Weights of a small GPT-style language model, trained from scratch on English Wikipedia.
Architecture: untied embeddings, normalized queries and keys, some layers without attention.
Training: a variant of Adam for these matrices, 530M tokens.
Each number is 128 + 24 x the weight over its row's rms, rounded and kept within 0 to 255. Layers, rows and columns count from 0. The size above them is the row's rms in percent of the matrix's.

# layer 4 attention output, 576x576, rms 0.0525, rows 0-35, columns 384-575
size [ 99  94 123 108 100 106  98 104  97  98 103  97 102  96  93 104 107 104 102 102 102  97 102  92  96  91 105 115  95  91 101  97 102 108  98 108]
[[148 107 115 107 130 123 163 163 123  98 114 142 134 109 134  82 100 108 113  98 107 116 121 109 124 127 105 149 111 118 133 134  80 106 134 164 152 138  95 115 125 133 138 178  92 120 137 131 127 118 134 157 158 145  98 136 124  93 132 107  83 131  75 120 127 103 139 122 157 141 147 141 148  90 124 113 131 123 137 158 143  90 127 124  90 126 109 107 122 110 141 170 109 111  72 115 126 137 123 121 138 134 169 155 102 111 127 160  97 137 147 132  92 136  96 139 124 103 121 147 121 143  58 142 106 112 121 122 126 148 116 145 139  93 139 140 130 130 145 147  95 165 107 147 142 170 148 112 147 133 152 136 100 142  84 124 125  98 122 133 138 147 142 146 150 151 141 158 117 123 124 116 149 119 149 155 127 122 138 105 148 122 119 131 126  86 135 132 118 131  64 110]
 [124 166 157  95 122  80 163 164 153 105 150 156 153  92 163 107 114 160 125 140 134 109 116 104 138 142 140 128 166 145 139 115  79 115 121 140 130 121  75  75 137 150 124 138 138 112 122 122 130 151  99  75 100 131 132 120  99 139 151 150 116 152 107 135 132 135 131 107  98 117 138 114 118 120 177 122 160 126 122 120 132 132 142 115 162 147 126  88 109 105 138 149 112 163 166 154 106  70 112 132 114 118 131 106 123  81 105 132 122 120 132 146 216 139  89 156 126 121 171 135  65 121 165 181 165  97 136 125 147 155  97 159 110 180  92 158 156 201  70 156 117 103  93 100 101 150 148 130 138 128 141 161 130  98 154 101 122 124 112 111 107 128 133  88  93 158 113 104 138 153 166 118 116 149 135 181 136 103 159 142 158 161 120 110 142 150  83 143 130 135 174 151]
 [135 123 143  91 132 140 109 107 131  97 130 109 128 123 136 122 117 119 170 137 113 143 146 117 131  98 151 108 130 140 115 127 108 153 156 144 152 141 129 127 101 117 106 119 122 108 147 111 116 125 124 127 124 164 134 112 155 141 117 120 132  96 119 105 154 123 109 124 122 129 133 136 140 144 104 118 144 140 121 109 162 139 102 137 167 132 132 133 133 135 113 117 159 122  92 120 113 107 149  66 137 141  76  51 107  73  87 104  55 159 142 101  77 151 169 133 122 134 120 142 139 126 181 161 130  93  89 106 119 192 163 181 147 176  69 152 111 117  76 109 173 103 101 127 156 111 158 128 133 164 137 102 172  94 157 110 128  60 115 101 166 132 120 107 107 117 104 150 139 125 113  90  94 161 134 138 181 117 125 152 185 131 160 141 212 132  92 120 201  88 130 121]
 [123 116 143 131 136 141 101 131 126 150 145 145 136 139 123 139 112 111 115 110  97 111 125 126 121 123 124 121 129 142 128 108 147 123 148 131 129 148 123 120 130 134 117 123 128 151 105 148 138 123  99 144 122 140 120 113 147 134 124 124 139 127 133 117 118 102 136 158 121 120 106 130 113 146 115 115 105 110 130 105 143 148 109 139 124 166 138 122 105 106 107 122 106 114 141 141 111  68 122 122 152 136 108 116 141 106  93 154 141 137 149 138 133  93 101 106 118 156 169 110 118 115 137 149 156 130 118 118 159 157 134 126 116 146 104 170 128 109  76 136 133 138 116 129 101 145 131 138 143 140 137 130 138  74 131 124 158 121 128 144 126 165 110 149 147  95 113 118 128 147 167 126 132 129 131 184 152 135 126 148 121 138 157 116 125 122 127 151 113 141 101 128]
 [159 126 116 103 130 109 129 129 119 140 108 135 136 147 147  84  86 144 145 119 118 139 114 140 136 152 155 115 101 135 116 140 156 113 160 142 135 146 138 125 143 115 129 136 135 104  98 141 145 128 127 131 118 180 129 130 130 153 154 122 124 100 137 118 119  95 123  76 114 116 132 128 108  86 107 107  99 127  89  92 120 102 130 152  97 156 160 101 109 150 106 153 143  99 127 143 146 149 121 117 134 160 127 140 119 116 167  97 115 114 127 115  97 139 149 157 123 135 110 148 157 141 171 130 100 141 130 123 106 128 127 160 208 119 130 104 135 133 135 120 142  77 148 152 136 115 131 137 122 108 132 139 145 129 122 162  85  99 164 110 101 102  88 102 126 125 122 127 127 110 125 124 130 135 120  86  93 120 132 142 117 136 105 111 124 170 104 105 133 137 120  94]
 [106 109 118 108 133 140 129 106 121  95 133 124 146 144 147 113 109 134  86 105 127 141 121 178 120 139 140 114 135  90 126 120 131 115  93 124 144 100 130 108 117 170 167 154 148 115 109 138 122 105 126 124 128 118 156 154 118 116  80 170 120 134 105 125  94 129 118 116 129 143 130 102 144 130 116 148 158 123 158 127 140 141 136 147 170 132 142 110  90 105  95 148 134 125 141 115 116 128 142 121 115 107 139 112 122 130 132 120 117 100 116  89 110 116 112 114 122 134 102 118  89 105  99 116 146 119 136 144 119 132 122  94 115 131 140 129 122 123 142 146 126 157 150 112 110 152 131 170 129 128 121 117 117 103 104 152 122 141 123 129 165 101 143 124 128 104 157 134 162 102 127 139 129 105 121 122 121 159 115 115 150  88  91 160 132 119 149 139 160 124 102 131]
 [146 135 127 161 135 115 118 132 154 111 127 124 126 133 120 133 134 160 114 146 151 112 187 112 139 117 137 175 141 128 127 110 152 162 122 116 107 126 114 117 143 130 112 115  95 125 149 141 116 108 150  86 113  87 137 146 166 110 141  97 139 152 123 154 145 147 158 164 124 147 123 106 134 120 148  97 104 160 135 171 107 111  87 117 137 116 129 103 143 131 134  99 133 148 149 134 142 121 133 140 127 148  98 109 113  96 125 145 139 137 135 143 165 135 142 122 128 115 135 136 163 149 123 103 118 123 129 105 144 137 115 143 120 103 117 100 143 131  95 124 160 148 145 120  91 105 122 120 136 119 116 137 159 136 147 112 122 160  97 114 128 127 131 122 100 103 111 108 135 111 151 123 137 154 142 138 144 136 147 120 126 102 117  98 114 120 129 150 136 129 110 143]
 [135 119 129 109 112 141 104 114 113 114 105 146  89  63 110 169 117 123 115 113  92 186 147 126 139  97 141  99 123 171 119 128 108 114 191 133 165 134 140 155 182 135 153  68 148 138 144 131 136 116 137 126 131 139 118 132 130 145 124 156 142 128 182 129 137 132 109 162  99 109 104 134  77 160 149 100 117  71  96 150 112 117 122 135 121 124 120 131 124 142 105 111 123 166 111  95 135 103 115 117 134 125 138 124 137 109  93 154 159 121 127 147 138 125 112 125 129 132 147 115 141 163 116 158 139 124 128 130 114 124 157 118 105  64 119 139 193 119 127 123 131 131 135 121  97 115 103  83 146 157 115 139 131 148 152 101 104 148 104  96 124 125 140 110 131  98  84 105  87 137 153 143 143 131 120 139 172 127 135 123 153 142 136  83  95  69 117 180 129 140 100 145]
 [144 112 151 120 136 112 128 135 102 109 141 139 124 138 131 118 131 139 154  87 113 178 166 107 116 161 165 129  92 155 138 138 118  99 147 109 114 153 116 146 129 172 164  96 111 140 102 142 137 119 153 112 107 125 118 113 138 118  91 143 136  97 106 120 114 125 148 112 116 144 136 186 102 116 114 129 133 127 159 144 141 131 153 123 119 179 146 135 128 110 123 166 132 137 115 117 128 145 145 186 160 116 114 140 144 123 149 156 138 144 114  98  97 143 153 174 117 173 118 111  83 174 122 112  87 121 125 141 111 111 132 152  85  99 132 111 163 139 125 104 144 135 123 133 118 145 140 127 163 107 157 144 105 100 100 117 128 149 101 110 165 131 113 106 132  89 105 158 111 118 144 124 123 107 102 149 140 135 150 147 153 125 143 134 170 128 157 136 138 133 121 100]
 [181  95 141 119 152 126 138 127 124 113 101 140 106 171 165 110 141 125 116 120 134  83 122 143 141 142 115 135 135 130 116 138 168 122 144 134  98 120 149 127 156  94 113 170 118 126 144 157 107 160 150 166 143 182 102 144 133 148 134  80 169 115  69  92 148 118 126 131 107 114 130 110  93 136 103 135  82 116 163 125 114 139 117 136 107 109 162 134 102 111 105 159 121  85 117 135 156 131 124 111 149 139 130 123 120  86  92 153 106 119 162 121 110 118 144 154  85 151 117 149 117 128 115 112 134 114 117 128 116 126 134 165 113 124 115  86 178 140 118 132 135 130 118  94 109 167 126  71 105 116 139 137 159 137 155 104 127 159 119 122 143 157 130  83 112 133 111 160 123 119  99 133  88 158 125 112  76 126 133 122 123 111 141 134 119 107  97 191 116  93 108 135]
 [116 129 153 128 156 150  98 169 158 118 132 126 147 129 142 141 135 108 130 139 156 132 121 123 126 111  98 135 151 130 132 128 171 142 105 170 146 128 114 115 130  75 144 127 102 152 129 132 130 164 141 156 141 100 174 135 116 142  98 128 122  91 154 102  97 124 113 102 133 108 123 128 151 113 122 159 138 105 123 137  92 127 164 128 113 139 145 105 102 108 112 149 151 123 167 149 132 138 154 144 137 127 136 127 137 139 105 149 120 119 143  94 115 179 163 140 139 132 109 129 140 126 110 152 121 105 115 107 114 129 105 151 122 154  94 108 105  80 107 120 116 127 138 120  97 159 122 109  91 115 125 156 151 131 138 148 100 129 133 113 161 114 118 134  97 125 111 156 169  82 107 107 108 169 106 133 138 130 110 149 110 124 135 125 145 151  96 132 133 108 130 118]
 [109 131 152 128 121 158 117 152  91 135 137 121 138  85 130 164 126 120 113 140  93 151 131 141 117 112 108 118 112 143 138 124 152 118 162 111 156 127 125 152 126 159 123 127 150 133 148 143 109 151 126 100 133 111 118 136 111 124 129 150  90 117 156 125 135 112 147 111 135 109 140 114 128  77 156 141 128  87 130 148 144 110 153 124  84 100 122 181 160 147 132 145  97 159 112 119 150  83 125 133 104 127 139  75 129  95  90 134 109 145 120  94  91 145 108 135 158 150 127 169 132 148 150 143 108 152 127 122 120 143 142 101 104 116  74 158 130 146 111 171 201 106 114 136  81 120 115 114 119 137 106 129 135 135 150 133 138 144  95 148 118 131 115  77 156 108 108 123 112  89 167 112 108 156 155 182 161  85 140 110 137  87 141 121 132  98 116 172 135 103 106 129]
 [130 130 133 153 102 116 114 123 126 118 106 106 141 113 109 109 144 140 130 134 119 138 137 114 142 131 124 125 147 135 127 121 104 139 119 126 108 112 130 136 156 147 100 117 110 121 111 119 102 130 150 127 102 110 101 137 161 127 129 120 137 143 123 122 133 115 155 121 101 114 129 125 136 137 130 112 119 106 130 139 134 133 107 107 135 124  95 101 138 153 119 135 115 124 123 136 113 141 144 116 134 149  84 146  87 127 114 116 142  92 107 122 158 127 124 133 115 136 152 173 113 140 109 123 138 132 128 112 134 131 125 152 130 104 120  89 179 155 130 115 131 147  98 122 124 149 110 100  98 119 127 143 148 130 191 109 118 165 136 112 107 105 137 117  68 102 117 143 103 143 114 149 112 114 124 108 100 130 131  99 156 136 135 100 129 123 142 153 130  89 158 127]
 [123 115 100 163 135  94 142 141 128 111 122  88 152 131 145  87 170 137 153 137 156 144 154 135 130  99 129 125 123 128 116 124 113 122  98 115  94 114 115 166 134 147 108 108 112 101 121  89 134  67 107 124 125 108 167 137 111 123 161 157  88 118 169 123 136 141 146 100 116 159 171 160 138  91 111 175 134 151 104 144 128  77 158 140 116 131 109 111 138 148 192 127 128 147 140 144 156 119 114 137  80 128 127 148 190 113 130 142 176  89 106 144 149 141 119 124 132 128 137 151 117  97 154 115 153 167 120  87  88 107 113 124 133 128 123 137 140 146 134  78 128 113 134 115  84 141 121 132  82 110 114 114 145 152 126 135  74 129 174  98 128 142 142 100 100 140 130 102 111  92 147 103 124 114 141 146 120 113 132 139 128 128 116 126 119 126 139 132 131  80 102 115]
 [128  86 119 140 145 144 127 118 159 118 108 135 116 133 104 101  86 138 125 100 109 131 136 130 130 142 147 152 126 114 131 129 109  90 151 125 181 168 112 124 120 166 119 155 131 124 146 134  99 121 131 127 126 106  98 146 151 115 125 143 118 119  88 108 119 104  97  99 150 125  97 151 133 120 131  76 119 121 100 123 185 138 125 135 130 133 166 122 107 122 122 137 130  94  99 127 137 116 154 118 119 169 111 110 150 151 139 128 138 118 100  95  59 100 103 138 136 125 104 115 146 127 123 107 132 132 125 157 140  80 140 120 105 151 128 131 123 121 141 143 125 115 131 128 120  99  92 147  84 133 148 148 133 140 108 108  75 113 121 118 131 115 114  88 109 104 126 143 144  98 132 114 108 152 120 123 158 141 128 129 102 156 150 135 124 114 131 143 145  83 144 157]
 [136 127 141 134 118 128 112 122 117 122 153 141 113 115 123 156 128 141 139 112 111 142 112 132 124 107 146 109 137 135 131 111 123 110 128 132 164 147 135 127 112 145 134 118 156 137 119 123 134 115 130 128 148 137 110 111 123 143 121 169 140 149 137 135 127 125 120 146 126 144 121 130 131 132 120 130 134 119 152 131 150 127 100 128 137 138 135 159 140 144 112 129 114 140 145 111 175 161 125 126 131 130 136 165 123 127 142 103 131 125 139 165 126 147 155 126 116 115 116 108  85 112  77  80 103 136 127 113 115 117 126 109 184 147 193 144 116  84 153 102 125 154 174 114 180 144 144  96 129 119 102 102 143 130 126 131 131 143 154 138 141 134 125 123 129 155 164 159 140 118 116 112 118  95 125 100 137 140 112 116 114 101 130 136 119 147 152 114 142 128 115 133]
 [126  89 128 104 130 107 143 142 117  83 101 116 139 106 105 126 155 117 158 121 139 176 166 120 152 130 120 127 122 140 135 137  96 104 141 130 147 172  65 115 100 151 121 164 142 117 124  70 130 109 115 126 145  97 135 134  92 104 154 148 125 102 136 117  96 149 148  87 120 164 144 164 168 114 153 132 142 123 124 143 129  93 141  94 100 138 135 101 100 110 181 150 137 119 121 148 149  93 122 151 135 147 170 140 123 102 128 123 148 107 110 125 130 147 142 154 151 131 153 144 146 133 112 110 147 144 131 133 161 121 104 131 139 148 126 149  93 142 149 164 133 144 120 120 146 128 121 136 111 162 129 162 105 159 125 128 128 125 143 109 129 129 132 109 123 138 135 125 159 113 123 129 119 117 118 139 144 128 117  86 117 123  90  98 138 142 153 124 111 146  91 148]
 [120 119 137 134 116 148 133 108 110 128 156 133 124 129 130 136 132  98 105 111 126 101  82 109 145 119 118 103  98 116 136 134 147 158 159 118 118 112 150 127 110 156 152 140 159 147 147 139 128 143 133 132 128 159 114 113 112 150 109 105 128 116  96 110 118 143 105 139 138 147 180 119  99 135  87 138 141  75 114 118 142 141 124 117 149 100 138 136 142 140 110 175 113 125 115 143 131 128 122 132 140 131 102 105 113 132 190 115  95 147 135 101 108 126 159 140 173 158 113 158 124 164 149 163 117 107 117  91 132 126  93 165 105 150 100 108 154 142 115 117 112 116  95 135 130 170 143 124 113 152 138 166 170 135 123 104 140 126 144 130 167 107 119 117 154 115  88 116 182 131  81 108 104 175 127 103 109 130 165 141 173 138 103 137 155 130 131 136 117  88 121  90]
 [115 151  92  82 118 112 141 109 115 136  93 163 142 142 115 127 115 171 146 124 107 145 166 122  85 124 134 158 166 155 122 117  97 114 121 105 132 191 118  98  91 153 133 136 112 131  98 138 119 140 112 136  72 134 107 118 147 101 144 135 136 129 107 137 127 111 175 134  99 158  82 150 140 154 137  98 125 169 155 142 119 127 112 116 133 142 138 136 133 114 109  80 125 127 139  92 147 110 123 136 123 111 125  68  94 121 141 139 132 123 151 103 150 130 121 159 173 153 117 156 139 170 167 158 135 140 127 137 123 151 116 112 134 173 105 120 120 147 137 142 191  99 111  95  86 115 124 140 126 193 143 140 164 138 117 112 121 110 100 139 122 121  94 123 149 125  72  98 156 104 136 139  63 165 110 126 167 109 168 120 165 101 120 104 138 119 106 164 128  93 176 163]
 [136 154 117 148  86 120 139 133  84 140 142 138 158 144 109 135 145 127  95 114 151 126  86 110 150 128 126 120 123 101 120 104 130 103 132 109 125 136 128 111 127 146  85 123 158 101  65 138  95  97 104 134  76 159  91 143 118 117 141 131 116 114 102 128 127 125 126 133  91 103 111 115 112 109 114 151  90  92 124 111 141 111  83 123 118 145 147 109 111 121  80 148  77 140 119 148 121  96 109 122 113 115 149 124  95 105 130 142 162  94 170 152 175 112  83 125 166 154 117 122 144 156 138 145 119 109 134  99 129 128 106 134 138 115 101 106  94 176 133 122 134 117  56 128  77 132 120 115 117 138 118 140 134 128 149 117 102 165 121 152 114 142 123 138 131 126 127 100 142 126 142 126 112 139 137 145 149 113 122 114 163 129 114  95 107  86  69 149 107 135 176 151]
 [126 146 132 132 131  92 120 119 119 150 124 121 134 103  97 124 119 122 113 143 120 124 116 121 128 101 142 135 144 129 147 136 145 153 122 135 149 131 142 129 154 152 152 125 147 129 144 120 142  78 141 106 116 124 156 146 128 149 141 139 108 147 122 153 120  99 124 147 117 125 103 122 105 134 130 107 114 124 114  95 139 114  93 128 147 154 142 133 128 121 123 101 102 148 155 138 138 121 127 183  89 101 128  87  96 131 108  87 129 113  94 145 151 127  93  96 149 144 151 142 167 102 204 129 106 163 131 119 113 110 154  72 126 129 116 120 108 113 144 121 183 109 148 120 137 120 116 156 139 121  75 118 112 126 146 169 124 156 133 163 107 135 104 156 125 129 131 128 122 110 156 135 129 160 161 140 101 105  99 137 114 121 121  96 127 140 103 148 134 154 118  92]
 [144 116 135 143 120 145 128 155 131 120 164 111 117 119 157  79 108 102 138 104  99 105  82 113 152 113 110 113 105 116 122 138  99 138 106 129 129 116 101  93 116 124 121 121 125 131  97 155 101 119 104 174 134 135 143 106 158 139 102 160 166 141 103 112 107 121 134 145 117 120 140 165 146 150 107 126 148 126 125 152 151 173 149 137 130 114 126 136  80 120  88 165 125 119 121 120 136 104 120 123 161 121 104  98  51  96 102  84 119 114 159 101 158 106 118 125  91 144 138 179 123 164 160 186 161 112 133 152 131 163  80 134 125 140  95 145 126 166 118 137 161  96 126 135 105 105 148 144 136 153 152 140 134 112 141 121 148 118  91 122  82 108  99 155 122 127  86 137 123 122 111 149  76 150 181 142 144 130 222 111 151 148 126  83 149 108  74 138 112 141 166 158]
 [183 115 104 128 104 117 135 128 125 110  97 100 136 176 108 140 163 155 135  90 153 159 161 115 148 127 135 134  98 151 112 130 127 110 154 129 127 161 159 129 115  64  91 116 119 145 123 122 148 126 143 179 140 165 123 102 142 104 137 104 144 112 135 130 105 139 143 120 124 137 149 142 131 108 144 109 104 126 111 126 112  84 129 125  90  95 150 116 117 105 134 124 154 137 107 175 153 147 125 116 122 138 129 135  90 119  83 146 124 133 116 176 141 148 121  91 131 112 131 129 100  90 148 137 102 120 122 111 114 136 142 132 143 125 149 184 131 109 106 139 158 130 117 122 132 168 115 137 131 133 129 128 157 120 153 145 133 101 135 149 123 139 103 102 114 151 156 128 133 155 155 122  98 160 169 126 165 110 103 116 117  98 129 153 141  99 131 123 132 112 113 144]
 [116  70 124 115 117 129 121 147 129 112 132 143 147 114 113 112 111  97 128 125  75 155  89 109 126  83 125 143 123 150 122 116 118 152 101 125 118 122  86 147 158 135  75 120 112 110 103 181  75 123 120  95 110 121 119 101 134 126 129 144 141 144 170 129 121 133 137 103 100 136 118 141 164 123 113 137 155 106 112 139 121 146 163 150  92 111 102 129 140 105 104 185 120 122 127 173 143 119 140 140 133 143 124 155 104 167 146 105 121 136 131 120 118 131 141 149 110 108 116 122 124 144  85 112 102 124  99 134 106 127 125 115 116 116 122 158 124 124 131 147 128 155 136 148 134 125 121 114 118 126 155 124 116 126 129 110 153 109 128  96 145  95 106 127 130 115  93 125 162 135 123 146 127  82 121  93 129 172 121 137 114 103 141 151 135 129 109 134 151 112 100 149]
 [129 126 140 134 138 137  98  98 110 116 136 116 149 129 120 126 139  87 123 141 125 145 140 168 150 114 126 138 162 129 132 146 155 147 105 115 103 144 155 111 138 149 123 128 119 114 114 128  93 112 158 117 143 127 149 129 146  88 136  99 129 107 140 163 110 128 164 135 146 139 145 122 114  95 100 147 133 144 145 127  92 131 161 132 133 125 125 137 134 130 120 133 159 126 109 150  88 152 119 106 112 140 130 127 138 152 100 113 138 107 150 131 148 130 160 123 149 173 134 148 140 116 106 132 132 140 124 118 160 135  99 124 136 129 145 150 113 108 137  79 107 156 137 108 153 136 145 137 135 165 154 143 144 134  98 103 121 116 136 151 109 100 119 134 156 127 140 141 125  93  81 144 133  99  82  84  90 118 128 116  78 165 113 120 111 106 150 104 156 122 115 134]
 [113 121 103  98 134 147 143 109 102 103  92 120 111 106 109 118 120 128  98 143 108 126 141 133 140 109 155 144 138 169 132 149 147 144 126 107 127 135 142 139 134 125 165 149 144 111 150 143 153 143 129 116 141 133 130 125 100 120 148  85 113  94 154 124 120 107 134 132 132 121 103 136 121 139 130 113 143 142 149 116  95 127 127 136 139 111 132 121 145 107 109 119 124 144 119 115 123 178 133 116 117 164 108 161 149 158 164 104 117 101 126 117 109 124 154 126  97 110  93 100 119  65 146  80 126 153 133 133 180 105 144 137 156 142 170 146 108 120 147 103  93 155 136 125 181 127 128 111 119 109 113 118 116 157 116 151 127  90 183 105 136 120 131 112 116 160 175 143 154 117  98 114 133  95  76  76 127 118  87 122  96 113 115 189 180 170 152  71 115 101  87 153]
 [115 154 109 132 122 132 122  88 119 153 103  96 139 114  93 111 115 106  81 147 134 120 141 119 119 119 141 148 136 130 115 123 159 134 114 110  99 100 151 126 140  93 142 101 126 164 171 143 115 161 156 124 134 146 111  80 134 142 158  79 144 127 134 130 120 118 146 141 160 126 118 106 135 117  99 151 147 127 140 125  81 122 116 134 109 117 126 114 177  96 119 120 131  89 149 120 108 173  96 120 154 133 105 125 106 143 132  85 119 115 127 113 137 105 142 154 130 139 145 129 122 133 158 137 100 137 123 124 103 116 131 113 113 114 140 103 104  93 143 144 118 145 167 129 117 145 113 152 126 106 116 126 121 178 156 154 102 111 142 118 145 124 104 104 126 139 133 149 166 131 112 154 145 147 147  76  84 129 130 122 128 117 139 111 156 146 124  89 120 113 132  79]
 [147 131 131 152 150 134 113  94 134 144 130 128 123 166 162 122 109 152 138 135 124  89 140 154 163 197 123 136 134 124 130 133 115 151 169 115 126 154 145 115 104 107 112 161 150 145 117 127 139 127 122 141 162 122  94 148 122 176 127 126  94 132  78 128 140 129 129 116 140  83 118 114  98 112 137 114 108 128 121 105 145 138 134 127 140 109 173 153 116 155 133 121 169 145 174 124 132 138 118 153 115 158 128 111 138 139 161 105 139 142 141 122 125 134 119 132 142 121 122 143 154 136 124 136 139 143 137 144 124 121 124  88 144 127 132 155  90 105 111 111 122 112 134 126 143 104 105 156 151 147 137 124 142 136 104 127 135 123 150 131 123 130 137 137 151 125 132 117 122 144  97 135 127 117 103 132 158 138 139 130 110 130 130 127  70 154 126 105 127 138 130 135]
 [133 156  98 145  95 128 109  98 116 152 113 103 139 133 103 131 131 112 163 139 102 164 110 122 147 142 109 137 125 134 119 141 135 140 140 117 144 144 141 125 164 157 123  99 175 127 123  92 120  93 145 138 127 109 129 141 170 119 142 146 121 141 138 148 108 143 125 160 133 139 133 140 107 136  89 138 123 120  65 129 132 131 107 129  98 127 129 140 129 155 143  98 104 127 152 117 126 115 101 114  88 130 128 107 116 121  95 143 141 103 138 119 142  98 129 143 104 184 129 133 125 110 132 112 128 159 123 113 123 145 115 103 126 117 122 113 139 158 158  73 131 134 126 136 130 124 132 157 138 155 111 133 183 119 119 147 123 167 153 135 106 138 163 128 166 125 116 142 137 145  77 150 125 103 125  90  85 126  72 104 147 146 114 113  97 124 136 136  99 105 137 112]
 [105 125 124 143 174 144  86 104 154 145 101 124  89 157 120 137 125 172 154 171 140 159 162 130 147 127 133 112 140 157 114 124 133  72 156 144 133 165 136 101  94  47 160 114 119 171 152 124 152 126 119 147 155 112 114 130  90 104 121 141 119 109 148 138 171 164 136 112 124 112 136 129 146 114 146  91 113 132 152 102  93 105 138 143  94 134 172 116 155 126 157  97 172 125 135 119 116 135 168 144 144 156 133 125 148 162 116  97 125 149 115 138 142 140 156 148 111 118 143 131 128 134 123 105 122 140 129 135  76  55 122 137 128 133 146  78  95  79 165 100 107 170 124  98 120 157 112 122  95 123 122 120  88 161 117 151 117 126 117 127 158 137 125 136  97 133 146 182  97 103 123  71 141 127 143 133 112 174 113 162  91 173 152 141 100 127 103 159 144 115 139  94]
 [105 123  79 113 125  86 169 127 108 131 107 171 151 144  86  88 124 121  89 136 115  82 126  84 105 160  94 163 164 101 134 108 116 146  84  79  86 111 139 106 153 152  92 155 111  91 173 135 118 120 137 103 126 138 110 125 132 125 155  62 125 149 114 123 104 109 145 142 127 172 130 125 151 138 130 156 157 144 150 118 102 139 118 120 118 152 106  85 136  98 138 134 116 145 135  99 107 191 119 150 109 135 117 134 146 145 134  93 111 116 132 119 138 156 146 131 111 123  84 118  93 129  91 121 100 118 115 132 120 104 122 125 106 124 194 116 133 128 124  84 106 175 155 105 134 179 138 121 127 111 122  95 125 151 150 139 108 177 186 139 148 114 157 130 163  70 131 152 117 113  77 150 112 123 103 106 120 143 133 140 111  90 149 136 113 141 147 119 144 152 118 129]
 [124 110  90  99 106 157 150 124 142 129 134 116 129  87 112 116 140 123 124 110  97 136 109 143 103  95 121 121 136 137 127 151 155 152 116 150 149 151 139 155 118 118 103 146 100 117 129 145 118 153 122 136 152 136 146 110 155 162 125 130 169  93 130 132 131 147 122 153 108 110 133 122 128 151 141 133 121 103 115 145 103 144 140 133 103  85 153 116  90 116 125 130 134 140  61 126 135 111 147 108 109  87 104 130 166 113 131 120 126 109 106 103  85 111 100 119 141 135  99 123 103 138 128 117 124 132 141 168 143 153 149 106 139 137  91  92 133 112 127 141 148 113  91 127 130 109 122 161 134 114 139 112 151 159 120 161 104 137 146 130 125 113 141 129 125 135 108 131 139 142 186  98 109 143 129 131 145 106 127 111 125 114 160 149 121 125 115 129 122 106 137 139]
 [147 140 153 135 102  82 145 129 114  88 124 153  97 117  80 121 127 112 159 113 128 119 165 108 116 119 142 106 163 161 134  90 111 125 131 148 121 122 107 150 127 169  67 167 122 101 109 109 112  92 119 147 122 119  86 150 159 110 125 131 182 143  80 135 157 125 127 141  95 170 152 139 112 147 101 139 121 143 124 107 131 161 109 128 161 127 101  95  98 124 148 112  94 151 105 126 130 147 142 155  97 113 141 110 140 142  96  41 124 128  81 101 146 167 167 136 180 135 151 100 118  82 168 133 108 123 111 139  83  94 151 149 123 181 116 139 129  65 141  87 116 138 129  82 136 138 123 152 138 143 115 120 127 126 118 147 115 131 148 141 126 113 141 151 115  97 139 140 143 108 103  80 138 122 112 137 131 135 132 145 124 155 142 132 130 165 120 106 196 136 130 121]
 [143 129 139 120 138 118 109 128 150 144 141 111 126 142 140 135 137 133 118 107 110 164 110 114 100 129 119 123 117 123 117 133 136 140 134 118 122 137 137 131 143 121 109 108 144 129 150 133 106 125 166 122 100 110 129 124 147 133 119 146 174 110 127 133 142 142 105 132 134 113 139 104 127 107 118 126 123 113 136 110 159 147 134 144 110 102 145 174 144 125 121 129 103 158 128 113 133 157 152 116 108 144  95 110 152 129 159 114 104 153 138 114 129 125 155 132 122 153 157  96 124 132 137 117 122 116 111 127 162 118 137 164 154 141 169  88 118 121 112 107 111 163 126 118 139 144 152  92 114 153 136 100 135 157 119 136 154 123 162 131 131 112 115 135 156 143  99 143 151 146  93 131 127 120 125  87 110 139 117 151 139 117 156 163 141 159 106 134 167 120 114 134]
 [154 117 160 129 129 112  90 152 135 101  96 126 139 135 112 172 147 140 123 118 131 163 121 119 134  99 126 132 150 117 130 115 115 119 165 129 174 160 128 129 144 166 108  93 158 112 173 127 121  62 144 124 106 148 121 102 167 101 105 145 141 120 114 138 108 160 125 172 115 135 112  97 125 141 132 137 119 111 122 132 177 116 106 124  87 153 144 163 133 141 103 138 115 110 115 118 123 152 133 134 129 129 172 144 141 123 170 153 124 112 131 135  98 138 138 112 130 143 140 155 128 102 132 122  97 114 115 133 123 107 135 166 155 126 125 108 144 134 139 119 131 126 151 114 139 110 123  88 104 109 131 100 123 156 106 134 131 152 151 145 112 162 110  98 122 133 118 123 159 157 126  98  89  78  72 147 122  93 131 134 106 132 120 134 133 171 119 170 130  72 110 150]
 [154 134  91 122 130 138 130 138 153  84 129 127 124 132 140 127 126 113  99 101 116 125  98 142 128 140 125 122 125 101 135 122 147 120 115 134 126 104 151 128 150 139 124  93 118  96 112 145 132 102 132 132 155  94 147 116 170 133 132 126  99 152 158 137 110 142 139 142 128 117 141 123 104 141 132 127 152 119  93 153 122 130 140 129 117 150 119 108  76 140 126 141  90 122 140 116 127 132 152  95 158 134 121 133 119 147 129 100  87 154 124 126 100 113 133 141 142 113 104 120 120 146 118 118 115 121 140 149 128 114 110 116 127 144 144 112 156 130 135 152 146 107 136 156 163 115 113 136 122 147 138 140 145 123 108 113 104  99 163 131 150 128 110 146 116 119 135 130 132 126 147 124 138 147  98 101 132 138 149 123 115 136 119 159 144 153 137 111 124 112 133 147]]